config.yaml
init_std_down: 0.00589
warmup_steps: 470
schedule: "cos"
max_seq_len: 256
z_loss: 1e-05
max_steps: 9076
dataset: "wikipedia_en"
Each number is 128 + 24 x the weight over its row's rms, rounded and kept within 0 to 255. Layers, rows and columns count from 0. Numbers have three digits each. The size before them is the row's rms in percent of the matrix's.

# layer 3 attention query, 128x128, rms 0.123, rows 0-127, columns 32-63
104:157130112132152113109099160106141145127135126101077116104123161119121087116118117139087159194145
108:099128119110113144159130110109153097110149146190123112132115123098164097127151119134133102171137
087:129136117132131109130104124114105134198126143121097089126177121135101110158107171122167150075111
123:067123121147163116126117140120102165114102155114131110106167182107118147135144135120095114123084
089:130119110117070111152112152158167120121169102125122103095116101139112127117173155137117116116172
085:091147112131161128071120150153096141099085142111142156138105160138135117106134136043113107100153
113:182151098118136145154101121141169070125143108146091160123110160146133115101089135114126161169146
093:067113090135154100091155141113103155148099149140161111132168132106113099146120132101107117116144
115:167129109117129099116112142127173102093106101168140137121099066145133095136086109121128140173127
093:139122092111073129121068095112095106160118147139129095158133075135164096122111141113127140174118
079:118126121102171138098122164160150128118142124139102166112140156134099161138111142093102097126113
101:144104124119111135148162100097134118106179132151139134119134106126147128128147111157117108141098
118:094123102142134091082131118146113152112115157169114129120127151118135104146122129095087108137135
105:114148111108124134130091123131163137136091159127121173154119147136137155131080104085136120156127
121:092143144165121134143095171177129124133100110108125119120121139113106139144145126056139161113150
103:142134184118151099168173162133147125087131124148118135101124143099100131142150122094098136079139
095:139128136139109130127153143089068156130149168136082108144116189134109167128172125142107111153123
122:129134085157153101083096142143115136157125120128127142106160132103146107139140111153094131123136
118:144132130109110157157158102112149103133149114147143139158095097146142106127090117138157140157145
103:091171122122110135132116143106138111168156127147105123096173136099119108143152160094168131094135
115:167106164095100124183148073118157097123154122141142127156105103151149145124123121183118152152102
123:088129118159145132122130166129115148104119116088119131114174175084103130146141141111095099099124
108:069166139156154157118141175136101148134113127106111140109157156100103104113154159097129113076153
113:107161132154120140124115158091146152133138088111146099141146103114117088137128130143122154117101
087:136092114124161147096147152107108142114133121124158115135125143120149131097116126143101123111106
089:092152163102151126114155168157121138129128135116139146159116163128123141140125128057091168099160
107:101146155115135168129114130127136163150128075137147143134154130147118120123131104126123173153101
098:132121132156153130132146103154142133137137101154134113127153128108103136149152111082088155122119
089:138076104156092119163134088108128115113168148147107102116148112109104142167155106139149121128094
095:132121201128131102164147118087146088128121077133152136116131133100145133130066112149119154120104
112:130093155141151158096115110099150159124117108124136125097109087143162145115108131183142106127094
113:136108105150135110140082101123095124131109161104113115119146120107124140108127161142156130106117
098:168160075122113088116098157103107102119158137144108100132108114122142118126121125159153105136160
088:112131132092123159139135112088134116135105133115109103096115121133127127159150111137122148121125
081:111169129148122124106100127153104159083144159165146143145191130123111119136100169136129138123109
092:110161114120103124116093119098163121125079135121113122149133091105111128147142128116123127125108
096:077126156136112148107163142127099153128169092155150092128146115117116153130153115125112126164125
090:153143157084162128119161140143113137176093130134121143055083151135131134129150111100075149142183
094:157143127161129137118133143154079157157120111118125193133125140179124140101121154131117156107145
093:120131130111139091162126117112167139148087151105108071139136129109095086181148133131154105095148
112:140094109118126135096078122144170130111118098085124111107110091197129148130120134132154138162094
127:115124110140120139110083099089122167129136156084127094116134094163171098108119189135152112096102
103:119100146132145143136167165158113116143070108148148160108104149113074104145143077145090108154169
097:131126120099109096155115077110185129116157125155088122190095121132168153131106139177138083159071
127:130120128096141143116110134094165127124132116135095122122103099173145083121104154123124111122141
128:124108112127140170089076116091111167173115122085138134139140128150160074134138114104155124126145
121:109147089163119094100107153136126155167144124093136148085173160156134157136146138079125161104153
103:129128141124127094188155109158172135132125143172149120154163163104104161169147091129082130146106
110:090143133132116110094168173138079154117149145139169146144170153114104111091154137137142159136119
105:176116125131125130169096117119142105122117105095137131115095108133135167143122127143109125153156
085:153103099128162149127171118115115106133136162172121177107087124115148106129139111165103134117172
087:080141131125118119122112101120112129105117125111152133134163141114114119141112198100101104136118
096:139129161155145152169120120160160124103153103143136104183144130132126184100129120130141129157093
106:081143149115106081105146126122139150157116136118150135097152124093105117170124118111104108141134
083:112118144100134092111178135113146119171064172074117166107147161122090097160099139119106100126178
123:072140119123141109094112136117104142128137122081157105136154138087114071141116138128162104125110
112:143151153124147156135170149140130104115132140173135100125075121097107161146144158127080127157102
100:138158158141139107147150177155111123157104130170147140103125174107094127146138083097114164115151
107:098157124141106122078108146161133136145134100132153090098149159070139127141135097108119113161139
118:121148153115128118135163127147110105139137099178150124090162145097111130121125083104061145149166
103:132121120092140082151131069091113127126143131116111145117167125152130151136112135142130143137128
092:125092161120160089131121074104123155151112106075158136092176163159100139132116138136119161137139
094:098145083101153121100086058114132121159140130133096108154156124128152118136126163124158118148087
100:120117086135151081168120104064139097140140175104124148106185101166137105139146141152155145141118
079:137110135145120110136107140099101108129160138138155113125136176171169088120157153140143136155144
085:112141114122125073086115132159107142110102156103104142123117112112112105139123133124123105156118
103:154143106093104132182120097095119118127149120157151137144113151126139144109101095126143111114109
105:121120145166097155146144119099119144123133153114139109114158151102126108117126171102143152137127
090:157166130111134152168143183108131091142140141119123173141135122117166124099116116109102111153133
086:085127144129115139098114170154110168171111121147122123122146106134133086135160106104139154096162
088:137122093099116103095117106115118118115173120178125122142139110172129148116125131125159088142113
090:096153146165138132124124179156139168138090151118101135133134138130106093115130134085169153108165
116:144092175113110176097124126143138140088134123171138148153140139120167128085139101155110144161124
113:149109092119097102107128112093120104097132146113170100111124111123155130110130123153138114139103
101:104131142141148158160123121164131148143148130123113112134126139138089127146147143110120131097196
106:131121117147182114139126129112116142105156131108106146132107118142139188105090144156137100117089
101:110093156139101146132131131141133110106175137171126119137102099120189129113135113158103112151134
103:149134137114115132108129143138077109165128089120090146141138137135138068105149113093121163141154
094:150144116104073132132148141086127131158129106125168105137136127138129107108152119085108125117123
104:126146157140139112143150107141160130114146092143109125177112129131134183148119135122114086152107
083:130123127090141151141138138133102147118124163131097107126132116167090166127156078176136099118110
095:160138166179107125101140146109157108102140140110172123137112168128138132145113173153102153138137
114:108108086090140096127118119146138133134116119148146112091135122144126121155146099127123109119122
088:109156116123140152160131120126131102127201115108073142151114138114131148124135146101140117122144
108:139097102064129086134142081115141147113111110138168125141116111141133178130156116140114096160097
112:121150147186122167141135148145112131146136151124085146148163146112116116134126150110150149130122
125:088148159175121150137136169141109142143106142129108137126137128113113101124106154098154137105144
110:104160126164132149162157147085117121118114157107123119119128114130143103131122155120145140141118
092:091155147152103126083130165166129158142133101128101141120139141148112124159145127128112145150149
094:114133155135100095139138147189130132132084111146121122115091125122103145147156120083089150148152
096:104159127104098099096140129140126140160082109123112155120200147125117104124149098057133177164117
105:104147139146139109116134123155124125195134109143122120114140139113125131163155091117103121156139
107:136109117125117125137122079059126130132155179139130154111149110136149163089100145142154099139095
118:151103120112116112118165112081122138119119126125151107118131109147147132102136142185155104130113
094:138063126118121099116143045063141146156128132137146096080144107143145124121131147178122118123129
104:129107133108091130116138110096139118126159148140131148140134093155166152094088114152113110150118
062:142113157113154104138078108130163197166130136128126127136135105130134126107136134118113095106142
066:143137150138100071155133123143155153111103129151107109101146136128140117165080140144125093146096
072:112135146114116162178134121132108117113126191157118139131138134126104128093150145128142120133152
074:127152061128139115113105115138220103169117123103131093135141142144160092116124160120143112090116
075:147123099093107141129138124112169096145189120155142137173099084140164135139109101143095109157160
101:103134083161130137129116166131114148123093172107139110131156114117128093124114158094174136090155
084:112146130146120163200128169124095143096132138128100125150151143171120134141121119120123104134144
103:098131108167140129121141140124122151130089164104152074120164135120132097108134128119143120102150
109:151120153091116103143133154133098113126128120153111124140104120135123105145101064149070124161152
099:130097153121150144134121061097132142101139185152142122130112132141171140119112157119116106141084
092:124147099140126151131103192158134112147109131105132111122142113132110110168144108118111155082186
086:127127160123102146156133103111141164115150160133111122118134117135123203111110160161115104138089
105:123108153149107121133183120136135136120134126156124113086137119121138110133154128172106124133123
093:124123137112146112108133153125150154117091150106114175110127179103145088124129089111124170092140
073:124127139123120111128162137129127138129110099100147182139119181139105117131154090089159164110185
110:119142115141107094175111164145126081131132095113114101157150125115077143168155115077119130129165
066:119091116111144108126174164088137049099113166129157099093142108122122117149160117159118133164128
063:133111113120124119152122151111104099091133111134115095132140144124165116101123111137148108105106
077:095140147155123131108140166187129153128123098142103151149119154121108121186141141123143168139162
076:104130113108169154123151114162136059159142111131113150139108116151145102121111120134129093127168
099:133112159101099161134150105111103159094127100172134124133114169138096184156135096147117120162077
085:127143075131132110097102147114162089155189160096140149120162098113144095097127161126134136108177
124:104165095167119132109121148120103121132096161100128112113152138112110099122130137120158134099166
110:158144138159119146111138104114108100124140147098113104121138122110147065118091141164155135139108
095:083148093157139154102084101130140106135104106118125129157138073115122107103117164114117133151139
120:103105101194132126140123169143127136136081120107126112112148158111100109159172140083140159105153
091:096118134164159155107122123147106159113081127130141095122180158111135116112127098091156178148150
081:116089141140129148071151088128147099149105096126122141116092146100128108151145115142117134139163
094:129087137100134107129159076096132165113130149135131145123108140131109187134147122171126097134091
095:135103163143143136180146126140142122067124139152147122090115140135117109119121144157148115100101
104:115131152092133144127114089116157165138140124137132115121106125148119148103093140158143101141091
076:128110109126129131198098088107177109107135134126098152127080091128127117125130142151133119131073
# layer 3 attention key, 32x128, rms 0.106, rows 0-31, columns 32-63
088:131159107107118122165097096120118128156122158138146127121136132131129164132126169121105117171112
068:110120109097116104125116108130113109190121097124116140137088117138138087083136181117130114110145
089:150137108158143095107136147099092164126132157116109129137097125135136093103088144136152167129106
094:154111126151186148172158142125157139095123145118147116117122130156111141096111109167133124093131
079:124110177148107131101137125146121071105134135121119095103137146116145106123130147119101148096154
106:158110165148123146134130148152106137178140093101147134152078141165097137130139078127097137165136
088:099146134115116135129092088109125173150174116164152160134107083124159150120114148134117101160068
128:154157099151134107137112131117145144140107115103135107131117123111104110162146134133158124122155
095:128127128124081168108116121122104129119117164152093135136144112098162096132110167134077105134111
101:084154145090164124148095138132104140145118133137097123156131153138193119119114115109133072140110
096:111075129157125140109138144102127124120120082137135156104104120151108090131135119142111152189138
102:102187113115084109106129098109155142134123123124108094126174119141142119092131142122135127141127
129:135135132121110165091093132137107144114105101115075142175148146127134121136123088126112089141116
118:149103140129156121104093108133090114138138106137115176134093123125158105128122105118135102137131
121:129122155127125144118142156163094095149125138181181134142101164083137123160144100128115113111174
106:134131085137148131089111143145110106121150110142171132113104115092106133145167114114115155149114
070:101177168154130091125157127129121160120124167131072157062169125115091108142097134134151124153086
092:078126143117107138149115061153149114111103144153179117119156151107127162140135140118145086148106
079:114140125130102098069093137152135148147116112145086144146137135117132132133121148087145154134116
076:124115127119136100110118119115155181119100119133125121121128125120147096162145123114147130117122
095:084152148096121092115136154131134106123157156116133159152152129135127128093136123117107119109133
080:141086156177095130115144120137130161127105110098143086110111119127090114136154112161126147103128
112:162115129160146139123119100135096144143108123115138099094114122107092100159157148128162142146150
083:116096105137161128147169120093142078104105126133165114066112127091102134144186163101139132126137
124:156120122155077096130141142132150166134107140108123093150133084126100119137142136137125145125131
114:161098161139138143136137153152094124107100105146156128130081156099102133151181097125109175129155
095:142082108130120159154175147102125096111107132153157152090074099114124087096152114144122146089149
108:153081134122132101116153140103110094106121095145151143132141139120120163174130112147104160113118
104:127168153104104083166088108106158134114138118152127128142163155110155123133066090126131107138095
108:130118114129148135147128149104099123112121124098118161132144189081132135104143116150133107132093
101:089141097098083117121124140079127117156107145132096127135152124136147096079121136144146111149131
106:148149099123119122141136126143117111090136140120082126168133139086138109104090101141094102131123
# layer 3 attention value, 32x128, rms 0.0952, rows 0-31, columns 32-63
102:178127149148141178132140172140151120145122144125112158142133137148127146119109150110112168131126
100:137084145122148137143141147161142113129103168112116138180082105121133117146099125139101100155110
096:146124162118166131095095101145135108136106123146149150128142138133156128131094099153091144152144
096:132132090119116106070097110151124143136167097110112161152156111128122121131104125124125150153104
106:115118138147119154144116127127125092122116139145150142116107096151152118163122158115152115136126
110:123151129128150133148126140162110119134156104152164154163149130120131146156136128142123109143087
111:120101123125175082128114139187104120186138110118144128117099118144123193143111139126071087109116
085:158099097142170093115128134092138107150150117144110158118140152146144139126127114142141080121133
099:113121110139107156148166102135055111159136142120160127127108049122137138146150119134131144132136
102:138145173125129146126140133135161077139129130123126179156117111125136140121081156114155134108117
107:126119118148146126120155141138135160085141095125154112101117117142139100120121173159159121096175
107:110121126127119172145129129113103147136132113144096097116125137169113116110125126120095126143132
093:107070123111101107123115117100166159175138142130143139166081107131134117142113140084160157149116
100:129194149112136114124152108109160127197125129129101137103128147138095109154110163125100129166070
097:132125124135142096097090165129136122107144104168116139149133137083157130135130133144150138139111
088:121121145118149083108121135139108079130106104143136147089146174089154101168133161103141136130141
085:103091102123182128117112095121082154103105109092132119115117126111121135143131099092152129130075
104:118116185135104105130143178135156137084122097142150119149085150129142147154127096083125089126099
103:132162128120122118133141168149079112119100121102110128156106147113153153108122119109172121145137
106:138146118139135160117178152094112143028115160098104158111147137125124126090134093119133130106166
093:139111109147153131131091151132126114113102176117120166134135163187145146142106134123150157103128
099:148077149142153102113091083158109117140125149119140099170124106159105199163168140117132117129133
091:103159176112148119135104114095134150172160097103127139088113142096103073121103097114131141112125
103:090120132132101133147127128140135167120144116089097114119120122147101127130096177097138121099138
100:120097180121074151150102114142136095162147133075159110173099164128118136098129126160134160098138
099:124142095146144111129123156164104075126193133145078133173125152101091151096110143096129146118155
102:104137132161163128134152179154125142167147090152106116111187112142134149138116085118154173088121
108:104139117126057137131101101088103167163141199110089122139125139124152126132166143106084115102169
102:157123104121132141154127123143119175105091113145103153096104161120136134123164089121137175112110
088:124084115111096107138152133142133123157112137119096136107143131075093126146107113136089097153125
106:160135125136114138130137137163086081104136114161144125092101117118160148155158129131144111133188
104:111146129134107123136149172133155154147123111163131155125110114151096084087093113184105130121119
# layer 3 attention output (transposed), 128x128, rms 0.108, rows 0-127, columns 32-63
112:123116167100148107117146082124109146100132152105142116141108138091130153146126138122124122154127
096:154126187156138140169109127133107148136133122111154120138100124139118144128145112105149123148120
097:177144132161089146143121148133133120109125166140098121115134086127100106124121147131138115132134
087:112140134096134159046131162162137134157097154107094135135115158096131129130144093128125157137173
108:144121093148121154134154122142123118115145081113123102109144146111106153111111122187166117152136
092:133149156103132141162134156127131171129156113122109119110130097140096173133179179127107123156105
114:126170110127128134124097114135129160202146137129132111121106088122113168138149147094162092094094
093:082127137156132112099120101157102155129147149117123124161112145122154111119106128159111119138117
110:108144129121115130085140148135097160103099095142157138172145143122088113174152111131120121141161
095:080142130141131101156183125093081137137174120144120117140104129111108144168111137149080132132141
097:087076075161134124136156119130123101082124152197161122137156097139115109133125166137128130154107
097:146101146147126079142147112118123103104140148147146148133114107151181127110127123136160149170137
094:082078088093128149065079144121144129119101111133124126144082142149131115157141108141136111108155
082:130110093107097131137094127130135113114186106128073127177123115116188069131131133133117127111111
094:086135106142136160120132120121122126147140123121113094173125120133132156095117122155154151145132
084:142120111098133118127099152106145125099128113160140094120110148153096125124117131143157112064106
074:095085099068141153067137144140129137154149108134094134169124147138131139108124128139102105105105
108:082130107157134121150133132129148111146149122140075105131134142128107122094133162177169113075106
104:161102088128130093131107124120155167122121105075130138126125147108117164112112132113123109122116
111:136166174132120123132085128173108152111110161098132114120124132054125111138130101116148111145109
093:112123109146139117086150106108109143155104115131145085148077119123111182128093157139106129155109
084:130137088180119159105126090101146108128135088098145135121134124124159140103081137122115130130101
094:077123102099130150074113144103104124121150129158096105168131136144122078154130142103149116137141
110:138111185128163085113170113127108118117135143116121161152108141139130101116159115108094141103112
092:111136137131138107139116130131119140132126124110105101097096127091112125120108161129120102104098
100:093131155126127120091121123118111155121114161154133115133093145076120151144153134149126144122131
101:136178085158130143101140103104145126167122154107120106116155111104146150126152167154139120126136
102:113087167111159114125110145095116101120097138121153132144111136175148073128136094091116147147144
100:089131104114103145114137104127125141138087060130134149108144125166146165170141099100110122137143
100:158165185123158140163120153095127113122130139134135153119131114128134115127134159139136127080113
093:184146156117103124166137098152134146126135114123154158095135124154118180108110080128130126110117
106:125102115081107117122122121136141123107132094149157137118161103088118139136192145075179139159129
122:115138125157153132146124088129152140114116118075134123159140142100130102104167145109114103115094
115:105122194125094130146093149118137107154133122119130123138120161133134159165139145137175094135109
108:125099163104130135126140130117125120141129167100108133094111118142146149170104121144136070146118
099:123132138100167173039114144146134136167117108142142116095140146127123085124137145095132162109185
100:147167142118124126144132118138149117120125108128125129112150097097117158153118141149130167161147
115:156119114121120132105108094142112114134165148138153105122147129115122141157145106106099104142162
113:102117136087141118141161079100089074122118116139165101123112126130122146143182135138161104122161
115:090127163101106125172101116101162097136105131183116104113113125125151111161133147135086157135096
120:144130123080143112161131120096157111142130115149134110116113154139116141162116150173077076129111
109:172142119191110123168120106148154134108121131118110142099140115091114156127111125118142176164114
115:122121075166126085181152155139165124095142117156102124142130109133080136125108102105091154148122
125:110103111178127105142092117149142111137138094132120155135128112117160127122120123141145163135105
113:130127133053113124097134164114129099129100136082095125124116142153124103141165113109135099102145
117:156113123120123138135112120117119150093110094086113160109129130124203124124110087125122108157154
093:112144138110139179111100138127169155131108090152136115111116123116125133148130128116131182138146
113:143109130148143141073134146106106151080083144096140135128102129146128099095136150134161112110130
106:130132142062152148075154154122092137133083100161125109095110132132128123137109148115148120132154
098:151115110128110135116124133142146130094101154147104131099117123115129163152127100154136148129134
100:119107095114071128081137143123107186105098148097121096157173146125103127133178129118124138134128
100:114127122099146155142149153143113145150112108105128149116102128123100110146138118099185151144093
116:126120111135151123097135137113147114111092104123127150137109136089129097149146144116135113157100
114:118167190096117147132139130120153095118092085148147112122156138105109136162135134134153162123132
101:123125159110095133120129143079127134130104110073129148138075100140158156113124105122137140104114
111:166146147187128154092155134162109145103137146116140144145146154125117119099127125129149122100146
115:142112079160105085107148111149110112146158128104124103163159121113115100135134107128130104074114
110:135127125155129140111125092171120119090129154116126131140123113109108117121186157152135138107127
108:141130123124143124165148101121172111113119123140116158142114122099163187119127069163091166156137
110:110108121119128127127126136127155145142174106116126179163142146148175105131093110153102106142102
106:117167158099103130092159116088140155126086124117137127138088171119120147146129107140122138149083
096:143129139152132160092136157131113158120112157100111174145111153109145124071121148144170119114117
125:147137127126153133136156064170118105125142153144135120139140129119109149155172127124103162122132
128:126104102114149123129128111150156127101155124132114152107134118095143154114152098130112121184088
092:077146168147118143095109102137077194118125120097165122147132146152155146126114108108190123129132
092:144101163153114099167108111124067154130157111143129132163117141138096152124143096139155105173101
103:147103142120129118132118127147085121143103159131119140106101148149075137144146104133137131158132
084:118137103091104150047109175156159121151098143110125119121154144107156116123126116111130171114170
103:158123149126111103135143136128127153101142092114103127150126143111097103102127116160115100125126
109:135129129092157103120135137113129120112131095126146138134163180122146125132120098101110132075161
113:100112112115096143117084157116119148132129123157176099153085151176143108125117085136122144090118
070:154097174110121145139156111150104159140134113144099122108132162076099116112083119161126120150132
080:135117129164097109159116127130146152116128094110095113126144121084114136134112131109110125094140
111:100132160130124138095150146143112175114124097128122167147152120140132101114122130093192105123136
111:153088141160139116131160118115105118109116154159153122144113110122131122160127119134126149169120
112:142085119148156111149135115097077113134128140144112150129153140123127110164153141137118135188097
104:136121148103068109109129125111147154141159150138132135132080125119115150107147135157130130106123
099:142127132111148168150132109148141157132088131107160119149113161114098126124121116116108169081136
097:098145145100116137068135151142097147123096138122162132127153159136159115136119082109169120146188
089:109139113124117135086095163129131180112123141134160129141117151195136105103143109091182146093150
089:105107104080140139090091129146134106163082110127128115119134136143128137136090118142094158080123
104:125155158100111126138112132129135167133122126140136144127174175147147103120097094123132100109144
091:149111096083105094120115106121171145101125125115123125156149109177113134097111138144107113118126
098:087124103162136106104098127143120116150134115099125085153102057130126156117099131165134119146095
102:110133125123090088111152122126093192140152116157113141147072155152119137088104112102172128116112
110:120124096125137133140124127152121115131110110155138116125106148113107116134102141164071130143064
089:103120150151096132123143122105109118097109156117177102162123094126141137144126170121125126091133
107:133128136155143179160119126155134134128114102139079152132153113128093155124136188135121146123124
114:152176120134115115093150187111133139111175095147123152149102118115131094112148098134123120167084
080:110109146117097147069109146125127166122103166113118121131133147103159113126118099095179138088120
099:105158115139156131133138146125113153144118116132141125148089132143139145116077127129151075147133
107:145112138200128060148139112116151107104143132146121129130139092128111175152152147109127148177127
099:123146142125121095145100067134106121132110104102107128149139141132135166100068139122129106078116
092:130172148142129151132101170134112176092124139130123159161149135144121108108146123087160134103142
095:137132100083136137115099101129115104107137088130110115150136165163142132137150106156139105127134
104:122106160115139118129090119088045099159106148122165115153117149145157144139120099128149132131162
100:108088145116150141108143085136082173082146091116121134146099162151121156120139134110173131161101
097:138095134125121125194138122114105164110141126141137145158124113176098143102144140109153112161093
087:157150136085123142195138137138107151126140157112102135120125107161105143109109138135156106139120
107:112138143147135152035118148140124128156103112115130112119131164114104129123138105128140188119161
089:107141140135109088131132164104165119111160126134101147134121144093138101040143110097153112138126
101:191143173107190124138143102138092111144144150088132125126128152057148152121142168083093097070147
073:144151147110135163139111088124127156127103139129155106121133152134107136091117150114097138123137
089:112148136171116167075119096145127158142123108148145106100157136135091112131151117143153181167155
081:136120127162129103147121106132133173119107131112099111124137137136102143127133170113110117089115
083:092074117147126142125150112141106162126154077147126158142113123139112142143139133146148124133088
099:095120092164127144137148110149129122115131162103148116135120099132166110174123167135120115139121
092:112093134142126155120138108154097126142150085161144148124122100136132141150160131136173160168125
101:089076127103135117148133127111134129144136131139120126129094135156094137104139111152134136129111
080:126141155056113126088092145103146115157101070141144102113144179125135094134114081166119191141134
111:096133109187131169074126137120089148132098097127140104146129154150105119123122115137160167127145
088:109160086099130121100113144118124151074123107141150144133125148164152079096121106124137101108138
079:101167114128131147079102138127133095145093101133151109099145178145092128130096109147101176097157
080:106123110129121129156106143155123203125068106165110095139120124102128101095099132122095141098114
096:175091140086137076118135151111149128112130169158133165131108105110130108116135128145094137123135
091:152110113174076150164132130109169163113133166109139135154128081143115114146126146124117131130124
095:111104104128120139149161089138108149105157085143141133151125163142106127113112102120152151144111
087:098202099130140127111117139104130116134088072119138125143127161150112135087079118151129135155093
085:066085113134076155155104096142114154134156082134106095155086110145135163130146146150103119172083
093:171118164043116113176163131154105105109127120149107150133136134104103152141133108121090141151110
090:139127151146151121115141146180142143141149134114111143121097107068113135126161150107076137133091
096:098100124155143156056110121134111183119100131121155136116138140117072132117172126116150169097131
090:108165060181081150109124153113154142139129113167078102162138120132133145122129125147132124154152
085:150118149149113109168156139153164137179133141139174140104108137141124102143134128138136163099118
090:107114098106113122179109142124127118129125108108098114167101118178139129114108120120133080112087
099:145142144112131139179120153128080145096128118143108153160127103139140104118122130136139105120102
090:149112116100150110136121134109135118154125171112093146127091146127182128114118148109109092102132
081:115089095133114131147111164112074160118145149157091123148106115146110145136132156091144141138144
# layer 3 MLP gate, 320x128, rms 0.138, rows 0-30, columns 32-63
100:094125127100111152077172142168124102148121089135101097134118145118132121128102115099119148133175
098:133110126096113127157137123128165176113122102164178130137125099152131114143160127104109095151098
106:103127129137086144105107084127115131171131147156145146136068104134144123140081154099088146151161
098:117172138141130146113115094142150105113124158122165167123133114132127150113161108130130122139135
093:095114148096086114127125107160142153120103154109080140086126148185156128092119093121100149100103
105:114148114087134166071138153149147133112132116157168138150049113101151129143132129143131138160147
101:132153111142119097158166120125145117138132113084135119138153120116109150173138149157094180150119
097:130147106122078175112152138148046138133124135119135079149119127139161162127086098131121138096144
094:125116190120105133134165105141121131156137122154119130151145098138074142133114119142123155107127
110:149139158128129140085132123174109129128168126136139151122124095127156103126162066140098136187157
098:130161140127125125135115123134121090130130116141118120094098162110141171153152137089097153119160
096:092095078114156104178092115120136112129117110138120110111114112180131122093102105105109091079138
109:177098115131102133123158135157155146132148120144112136154117122090120129159166100131078143139116
107:133141192108093103118122142137116134160137108143097124154129060163140130097157060154153155135113
093:117139143135126125106114131110136073127103095122149113063114143138110088124122123101092117130119
089:119094116118129136132165192109111147146133130086130153150113112145122121130095133125117101156176
102:157145134114127115130105100144146127113118121187101161115111137136158132173110148107126111157085
101:100146177132102139115141131117099130119103152125154111155138048107109147112139122144058160143113
113:139145131172071175118085106161137135140128137152190183138112079124124121090112134123127151161139
093:124123136114109108095115100150136152147138117163091163086126111133181154123120112128130145109115
095:113115140097150130119160075114150132128125120117123123138130138137141167116128154147139181127161
096:115127123123120197128109133113157091139166100135126096119080140174150137113106109101127168164108
101:116113136126129133125123120118139113098137125136123121124114097154136118089108158123096126131142
105:132098138123144098162139143140104113080158092166136092094138179096136106129159107147090136139092
094:112116161151140121167124087117107106125167150155177147163117152132184139100158129133099078140098
103:156126128134169122123117136102137129120143085145101133098089114152110123134150131185117153143144
100:078149096126123123098108176093127150151123140157088162114114117109127146073129130101094151168104
102:112125098109131104128129108108125131154097137148168110118130145108151141085137101135119158088137
097:117103137118156147104127100167129139091128078107120125161114126099123163086119151171107127154133
103:120140119120106120144118149119108152141137067155115140155131102110166168170140139130146124147081
112:109130133137127160119125134148137146136138149086132158133162124152173087147139103101089101141121
# layer 3 MLP up, 320x128, rms 0.126, rows 0-29, columns 32-63
105:132092088120137112098182069103114100100133147145108119116125105125121113133142132141103080135163
103:144062129111164132150120055096160123162104137145155148143160135177120137045139106142125132172118
101:079145106127075112134090116125098124124111136138173150137116114124103096118112153090081154133116
099:129156112098169142135169101134144138127104126127142123141121118099186111131102147093137136104135
096:120113095147127155140120156105124168118114123133146122117146166150128158142122122087120119169137
102:122156133122085147124106140139140113115145142084096125142175154133111105155149106164167113136133
103:111122134165161096156135102133122078124111186066143157141155114156136143135149118056117145148120
096:104134117119162114162140106078082163100136106121130111102155119110133124177125136113124113141089
092:157153145171118147118124095117122105122123141115109106135165103119110124130144145138162136099112
098:091149137142114121139145062157149129132103093122122157114133147130109139119072146136121141152125
100:134118147135131125123157154173101093152100141104127120135080130147138128105100112181121136112108
091:126200130133117132180080091123122175169118127182104144142112119109180120114108149118100149130153
110:136049156144140088176127102170131093137144128129098151135128106133142145153134132135140108168060
104:101117126113162130128119117142119113145119161088130091102170127097136124110125145121129151124113
109:129125136127160080138151079111141079095161153151111116116164137119135142119118109103136102148083
089:140158127142121130115133136147157145173147112118137151147085102166099123150121109114082090165111
095:084119148126122148096149138149108149155162123079135133130145135157143117148180126180127136148166
098:145097075113114086107121133115111115115142114144115155127120138123165155148095147115151104089159
113:132097122136128141145122123132109160113158148140179165169104145128084142128143186156132095167128
097:131115129127136121132124136161159073144177123165134130097108133171127186126132156125172132113099
104:108072107147160128124134166132110149091150121119123125094144116107143104118154116111107124136118
104:127120129096131087086152115128115110161134131107135159129141132131135089145168117125137118115090
093:105106112119110108153139173121139145130137072172143141133096083155105118128132114120150097086161
105:138118159127133107116135110125153083123166128138138126102104114105108158114160105156136135166122
105:128173116085112137065130145121156147172098150126126165130146108134109115161092131118112159126134
103:140100143086147116125138120132123160124127065137129141077124119127107128158085125111154112098130
100:126105104130144112129109131151155159106131121133128100164110146115098100122116119149117116127123
102:120138142114103180111125153159173110107139141096083166100153122141126101182098142131132184139147
095:121123114146170120130070107141140130120174123097137133143125101088126164121110130126154123147119
095:116130100118138110113108152131131107154129119115076120128127160094149154154123086114149135092081
# layer 3 MLP down (transposed), 320x128, rms 0.122, rows 0-29, columns 32-63
104:089117127082113140148135186128157146096117121114117088136086078135178117126079118156131150178133
104:117132100106182141158132105120130142126128166120127118120146110152085116134152114144126132173121
102:150134139131132116096110110186161150134150082084122130160118088105124143142152111107175108132141
097:071130115102115152122159122157163100155122088170148133149110111129091123124100131144121095106149
096:105168179135159145099153126126122122137164114131143118128120136094148117111148139147134155144167
103:129082163103145145109104120110130132121112167118117154118134147128124078159149104099124116145106
104:116101109079138132120068130134156104164149138150114133104130122114108113109111090107130083155123
095:169136093139154127084139114149165137107119139132099138153142175105134097136146112165106111164112
091:108109058126104143120133162159133160109104097119132099083070156097156120142152177107108100107123
101:146166148135115117106124138111123090114140122090119125141115104163158131110112115173107124136140
099:136125164128115128146121154117175149093107124097178135143179164128149159132117135096096111155149
089:088129152215101116133153099114142151197112116121153121145115118135089081131166185122150136101114
101:100111080082110124186149136133138135129130119147088138136139096110055131162139054144114140137107
103:092079124090147147125156151118140122129130113120149148148115115123117124111105100119103103142168
106:143093110178137100123122091115138099090123153099140100132128124130149171123148164123139078112129
088:151067056102151141164109131131101137151122138146105122138141131158116120131122150140127132118137
098:113159144177070152112160106148120124165118111140104169151146113104145109151150123131106104157179
103:161192169155133143154160120112137125098122114090135121147130125069183069186126121128139134094135
115:130093143087093092097136115137132133131129163110116129167103136165105117144103103131109093132105
099:135094159106113181185127138123155123127136109130127080119139152109113096103119133159150149150117
099:110116151021137141130160073107122141132117107166111113118155121108140143137111134139153116128117
105:130143147171129108124169093134119103149167110147120100143138141145179156105111124126128111125148
095:124125160164110119130140123102125126161090143118131134101165128138114127175124149170158164098108
103:120160089134123108176112085124090117125153148163116073149141118113142116104105155118142169086100
105:126158090121092086134175157128116117101173146129132148167118148130170175112109120119108126109127
102:107143085117099118116160094122122114134140113170131180138151153080153140149141131147139137096124
103:086085118121119142101110152118161113108141128158130141127135150087151130105129121099125150132152
103:130115074122159145165088126099107134120071108143144110135132124122112099139137167137139127073105
096:115158122103126112100085158131148142128133160126150164162081097127114128093139147122156093102125
090:066149112169123112185129124139138116154150144102149149128172127115069155144128148117176175151117